Each number is 500 + 40 x the weight over its row's rms, rounded and kept within 0 to 999. Layers, rows and columns count from 0. Numbers have three digits each. The size before them is the row's rms in percent of the matrix's.

# layer 6 MLP down, 320x640, rms 0.0518, rows 278-319, columns 160-319
094:547505499519543456560524518504530519440547449527557487489523471436480583496560505535495561523495480499528541532524496509424545440471522456474565504524477482467523534545481448513464455486496470527505527477472482482506420485551499476469522446499528505511509453496504509541443510507494462501449575499541474519553449487468529486461481550560463517463517383534532460512498408475503508522494554489514458451505525550489530478470544496513568452474515487516494584543510564457567556522529521
110:505518493457506518538496399571569517467509589473526426526465493563511409505562591491501491487491503433605495445476546476516383522448504575474499524497544541530454505491495635532447451487496506541592508492460485531503458543511476610422501566478427524496466424594496538500543547499499578485517504450489505470479477469432457501438506482507545498538494481484528514459512522487513603455481460527500465492551469510494498515524474508532447500532481541525500551505509473433411513480453489
098:531479535550535551469460529501492580499530516446379502492514532480521541534512475478490529467499538454456503498537476553554454454520492432519487507545546548461513476573475468479456548552539514458499554463508519505505512538513538391532507518533559509524538481503443518534539527521433513538481533493503535508522509538495503500475458497484519486518495479505506541511517571514473575512542504555543511521494589542518529579507492563518537451518476518454498480544516506500511548438537492
107:476501516511488447546468445537420542545475530453469389486521541534493567535545524498563501465532457419483578509512513506524433483512495487524474458514554536531439501427476520522481510518431429546516562474514452430576518543467504514485501522523500512491523546515489448507500497487606620521506517495520503400479558523522547476445460473494555478492513467473530526426385463513560496460544492554511484552500480504485534532457498543502454464477536430484525459503499517439444540396433488
095:499550474501472478519499487434528586495483482521492552552457528510492504555403493565503490492405547557399525525548503524520476521458481427456504538534480474466548445559523520498533580505524527510555520467461481488485451535482509472542521565566499490522546503532533502526477533464468530516544590550464499513461497519511502492493500512542533463483520450473531515480566550553484450518543641501537540525515513523510521558525469533446578532503524532523523515544505507528528408477522550
094:447528561491526466541440488512494479500419553479514466485510501517515389527565516494487518496465523490484544495507491465492592533496504527378518559496498498433528507569436520509536445525559568520530550481503528424528449577529541496561501551509571496511519520586542449482503489480481423538444518488497539568446512504490536552521543507613423477457529555483495545498391522492493516545492458551503529465497547505592509533536523488515446502477496512502457400514530551539498482485486535
102:497488511511518517500482499454534557465500455468553542512533527449471612512516522523530484460502526532452558471533472533510447483500515506515501467527489506479530443474529502494541540496525515542469486636488501478451509510431528605450541406471468526554518542482497474516529571494442491486512521518449492571517466540498485464494487494494448434489533455457480484454510469536549515522526615548481455536570492471505502547574520517496570544478480522490493501544509518532468506456530497
116:525557415462501459482506500538460453478428456575452509443543478516498458540507482505531479520597519493507566580464481462483567516471514518403504553524504457601478538494544521485533432463454568484595473555498478514375498504467446468483460515464548506481442492473528477499484480548522516412496474395450435440446518560523472508507493559524553535508472483485447448478498535494502464492498497470466407473515492516539491542522518474465459554500497525522424513477476461556472431509507543
101:421554420536488511518535517524508512495531464596463540511469461516492484508582532526473470505384527582533459537526483524479500462479496505572536450443580489465494523469470514498505500448490639467549513513464465511537485473521433467590480491465475469505472521527532543486552511519490486487492471433521445501496482531516483487501501570587492521468520597560479452519465528501536430431464440474477519487477489490551482426541565438499515527560514529488526565459487512559519439577561465
101:470437553436430502532445572451501515478434457472418422470491517426514435478580485484526514414392489439476548493485490474519450489443499514452471497541508536498521480524455441507479491527558554483564542519477525503443473497423516594510476526515519497493513519546462504543464506517536490515530461444506526509480558548502515528479471424547528513471454479484490447493655506523509592431524494526513510528471455486533536500410474491547502470479487463483535518550530432535449433443480455
092:507573475537547498442567505444425528442524573543514519530453463502544419451504513539480442538562461483544481529489547464488473532513476469428511576489549494473455533453621488495495466469478552499478494413511511475617505495520457419546493627465487543505506573518468573466468506507477532500564493491562484500529558498478522498482528494485512532511518511458497480612601547458511522434481430524515427472473531446495488488563511488503505467505500528441517499480478552510476512452486488
112:476479506532480449435520490543479510501449522501465429481537500556517521476455586506516479496495503504506565590529502550480388374486505421563461559492451503469458522480512508453508437459453476457433487479512484531575476559500531498457497509480561521510461519576505514528496526547566470523505437469523498495549606514511517528482479515482487504522488607513478544447505507498466565451511486482512488513503541429485515550414499513470501542449548448460455488474482547503478425470507494
086:481487536517473534532545507489484448420525538486511544473554499562524546467566485460521473518517521508450537506478554522520477484526483468537549505504492468486497494455569403454547483523519578519574513445564520599515498473555537443566472405468491473483501580552521455425504540429494580482525535525486546455473497481472481519478502547533484497511512414603488508469496510483463502570479432481534542476530551433462497479423484475407468506560492556487498480472477572535490483490514563
081:510482451471526485584526445494433527525447453378500531480510531522477468498512560527487501482485444427544505540503447458491520543490481532423502525490568497456489562525541524476471445426512471585552480497553476436481503436524451494457498474500511511499491448492520427511419513503520480539476415515513422415539483514484511513490490476567472555497463486489500474510461527429502415468493388464540528506439515484430520552388522547512390429421499462482506536497530465528531504508446507
110:412489557536498511510474484483501552501557498519491491463479493490555482487545460498512515463493451541548426464501501551465491543513477450563498540450426480540536497516458390475538506556528467501505515536520496559519438490525540445585536531489486499491509495451551469519516546508509500519499496468573545466504521500443535559557490489552542501472504557479512457532495503499490540411489499521490480500549431481467512487588533422435465503565554531497563461484518425483493514574536471
108:450543489540554521491495494516513536554565578495514515499485510500493443494484516495503519530587467519468480443468558472464435566464486483565526499512574510548512507501487601495515472515484524472505470399499483597537520523491502513522496470476487509473463516519512492469475521485512573475521530525479505425506475519489486529485523545540513509451509439491515619506504478437480511544536509492530575545530513486484479435592531462506466437542533492497547415502495466455504567532462556
112:566514497525468514362571477459564496485516507574576526537528446439462400465498456526494510584450401484529533514488519442501443451526485537554495502462576484473465494539445547480477484485455510491482467614467464533557490518565472527533474501473447474485482449529468466482490586542550400470473478517571490497451469550482514490524486519487520439487484537521531546516531416514461454471474492491517494465553490470522464548525557458495521511526483515484545526495478544500516463539505518
105:489481439526420492541568517495549491539431546523484519462489454514526481461480510503530494560434527509465473533513503540525548589468513431550561517442461413422483510553511455508553562443417562471431438459515461493396421525456453564507503435512484502517502571482492531500519466520462548523534499584464461455468562524488479533536543481477504553546530546523580542469482507490464492438487493489510482468525508485499476520474512443461497534544520489508473495459482504518545463559607556
098:552523480498509484440537419534495523562520519530574497496515482514510481483435451494506536470478521542485521502500479513512456658443497428546507466496531473512468502503593483533476468460454551543459473568470467375573488491516472500499500465480534488510487511443496466493531481464530536456478511537471456410476459444515478500518452463415502540447492463507464443417421491496535480536495545516484501525509464511535475421482501519435529515529495427492576512509456435422500478447540499
101:504415414487487459509536538502526530498475495511474524487558505482427459482507517471499492476529535466454462544499479503471441454522514529429501512493491538473499509489470485509490527438432455467475457518491461502444512473574430485477522441506526523499562512548516574505468486468474436480471459469582446472490507420479459492472529488524506506500461454516448551555556601519493481535510532589471419502473461505557532445499425486488508536474529499522499454489489387534546542539565439
091:532505456490474486455510459506479491500488547499439537441519508527523504488540535467476495551460504430470549520442577501487506570511493528468442510466430510544447511608462500476481448468467482532505492501437503574494619585435467460608468453547496503456509526570523511488540502539533480507458431558464460500464398526499523502512517463448482530508486521498507526532461495476472540446514478535468452495456466427496472534497523469482512444497497523495458489484503515478484566538484474
112:462485434485493419577568454461444452445456591427452491453473493518548497464443514538531467467507519460497462496505470505483427489526512549499461492498453538518468502436565453502506428441457485484450480493451447488484515478472426484547474448490526538490584470532499516503537459530502566532482431512504477462455524479490509510486534416461538485500495418508496445598444556483464527453521417521464488502479509513496504491465436484538455415440489509526525470513525487465481533494488451
105:541424498513492510532509503456498409541539478457507438458493513509485615494537525528469517466520532558526445466513452531502492513485543634425534557503550513469521485492408541563493537492539469539578459478424501544537525538549509463444507507463525508509501491467472530498453500467514515530465509440451502584514540553454485522468563520452504463497527475478525497466528525514521473432484504494529488443541428520515475421437464473518515544491518508515405541515559572477478510454503486
098:512473493542488480491524474528461524508466563473464503523527507535503603514457505504538512485509504526524505423513474539485398450477479516502499493499633460517472507440551458486479516448503436524489502458521495497480508553459471494424519523520509487500450491458493530502533438474550481519442508539446492576475482496502474466503461528544531487498489542517501476437659498498513457435464558461499410504512505482504488486466503509419522480522498525537471545497499457531490515475575534
103:488576504478541534530445557531523462521567414507605477516472493572449629508473520476510495449510541472529417471482542496506515454553509521536520537474504530519529500460513537507495570513502452439504469440473529450488464515514524517414491554514449486505431531498491479502569477549433474522511524512445527482549519495531528507560475531514508530494510602469543500488544465545539566506475543489506531466517458499528482512483530579523486519518498470516511522507509542499529497470532523
104:538477486492532447534490500542502480480440529422426478520497483428503423533423453477508507503480511397513470553462577486484513464449493485386466457522428520488442520520520530517435387491426548479516485510507518520517533574521500518499504481459558495490436542470520535501437484474515522490491420528425472510500511431498544530534491501413469517501468513530456481441439464495520485424482365424486555491455537498444523472513434517477442405473466498425465561489483509560457541422465508
089:549537526461480467496496401538542473521470469558526542549500446448528469497580538466536502499446491531567483561471527437487533527470476512420508497451510455502489524408466501538499439522511563471350532565579510436513529517491503473535456547489446504473492529515487468459475484559476575454484471449481476551491420487546464536491492530562511513533491393505528511546452508440530495520459514450512545451488457521512472535493543422518459462583513482450486486443467523470460487513520379
094:485613500485500525563443476474519469500513500562462530529470507490567486536535584450509477536526450439484519541490511500501513537592491542453519484488450482536498472494533527466524531535522580424474538555431539556567483529476517516480506473511455483507476531503510482424500536464410559482487523496433524502430506479475480500505456493529548445470494557481425441470419459519482470506460542468474459486508527527533498518603492517491579538500482505456494474467468520482478488554493423
101:483472428490522459391441475470551489534558502545571505507488475424543512522497477503511481541469494552500471535500567420489415543474480499408561502488473561521468509491513533443541547451441545457491464509485460524487494479512431507541457547506479449448499492532509518413489465561481591498481534513494465545482497540522552469476528550477558510502504494501500468493601542490414501491461485469541507495499471529487493493491529437472495549534492495510588502470486538534462489495416528
105:478418554533471505447536543475527486518544494406442540483495482573535545463461430521534523467484487491513456417521475521527446444545507474481478496495530539491509453508518507470469527548554452505499529446534540530492500491520536499503488476501512522514505482453482522471536541432439399527497545587523541471494488485528491503492471495550610464531473516477523517481607517492453506406489512471476603493527515496532518507481440477462513473495486540457513526506524549480484542507478602
093:503594487515468491573509498539509513465549496484502454550481513560547513506502536503475485530517451425444485467489529519503406470553510522344544480467363520499496479516522530493527495506465426515445486497491475524513483523480471498542489463523496502490505463571511479463485497489431582499420583498475483454504495523480476499570486528530516475470541501520443515464505470512483568562472490563503556511495437459449505556451549509502484492523511550500512496486503423501436561509491525
111:573592418469457505563503508565537460533516411566531473559555497507464483484511512500505509505356481547500524497505524425543496491471496610509491469515482490555485509378465498507503575438475405467481536458440456572529470514421409508567496569502471504507549474551481451515498504525467539476502541505490445490489467492472504488494492476548425460506484528512569521479443475518512558524481562477530506480526485555534484533550488491579530509533485461502480465465501511464461483472418446
106:495505368512515499490512480486505497507522509609487524503489499502494542495505521517494506497507480543516531487547423518484514525500499509526480491491506518517446262501494497496491618426407492501490507507507434532522533491508413504521512498501508485488507504502486490506481493516501486499502583492507425491490482488513501489515472436540488457498500506498501511499525480605486491474490642530484484497503504491520522477541437487509592584447512487494519508497515500501500507487477518
102:461496548516533510535518504523511503499554525493559486516476502546498546553425505504445557492580505425506557450496566524502568416509518455395527475510527574537535538427509483538528456522516527515487487449496534478589510474446562479550505474539474503481576541468508482474458492484457556495528479479546527471471517508521529459471569515473529495522550460506471553466483479482503435400494459483446460487530563500534508441592512492538438570535531507556489493503540581499532484512430405
100:523503527500489509451463506475510494457486584461508411534506500530537372521484548451561513495563501380526578467457510416462486538497531481418527523502439560535513529433506516523477432514555462505490524472561517450471546508470525512449509481516434513477492439499505509505494487517527492482500514457516546462447502441550507498437519473523508563459506512514510559478494426473567578565507474471469523502469485511501504517500480540515511493535492481534545367512528438496498494499447485
099:425483484477499507496500517425445507460534596519506523537408490514488538518471499507504485459497564557555428520515525551474571505581509508559490511505514467521507474387459529533514514489481394481500532501470459469558416544479479585501505418533465519554512587549521467517464493530510479514465538549500483483527497509446472496497558482521570465516498541511474632438526489528440484487476574570500540531519485473500509470529514534557535552464537489547554568524500537493495478467492371
087:415441477510470439492463456539403575552412508484544557445496517406526453557453490505510526550556506480551544462479492522524550572477519470534479529497497528500484536573478561533456408496473520522404551553528472483432521460539493518354512496451547495533548531480513447505468498551481494521536432567522454516534464493513482438548466468540538534494504534532527508510507523467523528456502463486587491494452501528529520570443498512525494462463486481459536483527513534456559528502601503
104:492503506456537535493550498530409560454528485560460582566513424527477414429516447510472532487481512549519458519521536556449517514498478497579460490466578469543494509401522448507497504504488525497517485434445507490457460459535491484521472476511499460484507491480476461484463484557435450477483472473496551521428538420635511479502504484463533538464529503490493524544541512477497464514483464522523524469510517476471496521447506487532452424533487471523496533481478464457511439506498501
084:494451465493493472499495451540521482515554471555479481532499513499521523481506503479529485420514527528512533446583408492504532509482495490561489485505490523505462336528481522566494600484403461536507547544536427518497504465482508503548545466494521495505527566494538488548531485513505501495504596471502475522487457509527529502496458455494508423516522486455494502486482485667523507460542601524511579516534475508464557445581458477493544592470515506553481506508502520502499516476505515
101:483522458465480493562536621547504485467454619490517472473528489487469460501526464531489499421577462500463490505553536484519503426550531543520446546501451547443476504438388565485501399440487368504512510434576485471477525459554445465442516521489532534496527524503527494508480534470550518473501458546514499481538516458554514488455494521563496507477492546491494489457576540493456550458493485498511468513476528469432495513586494518426484569524481570531445467481477455466554511461517584
097:513508498463474489446505499469461574498481515544428451500494502509485531522427516562533494482463493470572566619485474487469517657604511456548535511535597526448495506541431523451522501499514531505524527481466467492459484467495488535506527543486503500532550545451513507514478512497485489494520538431464504569518507468528436537498536530544531530473501526524509451532448519495551489542539540465449509520502519486490516455490465525499489583468477535513544446522492591509526512481522535
102:497576539528517535442509441425519460507541460498489577536516476533509475477509509466510487562497484476487485543497495452524466487509499559380562467493500558495518490535495531492518436541527529422560525472557506487493518397458536509564503401509519476516542468498498523444491511515483486457507516478531546492466496514451490477527498593615534544437486541481505445547586508499450480472495508544487466475513457489497479483459548448511506574588502515467492505475500544571460469537463489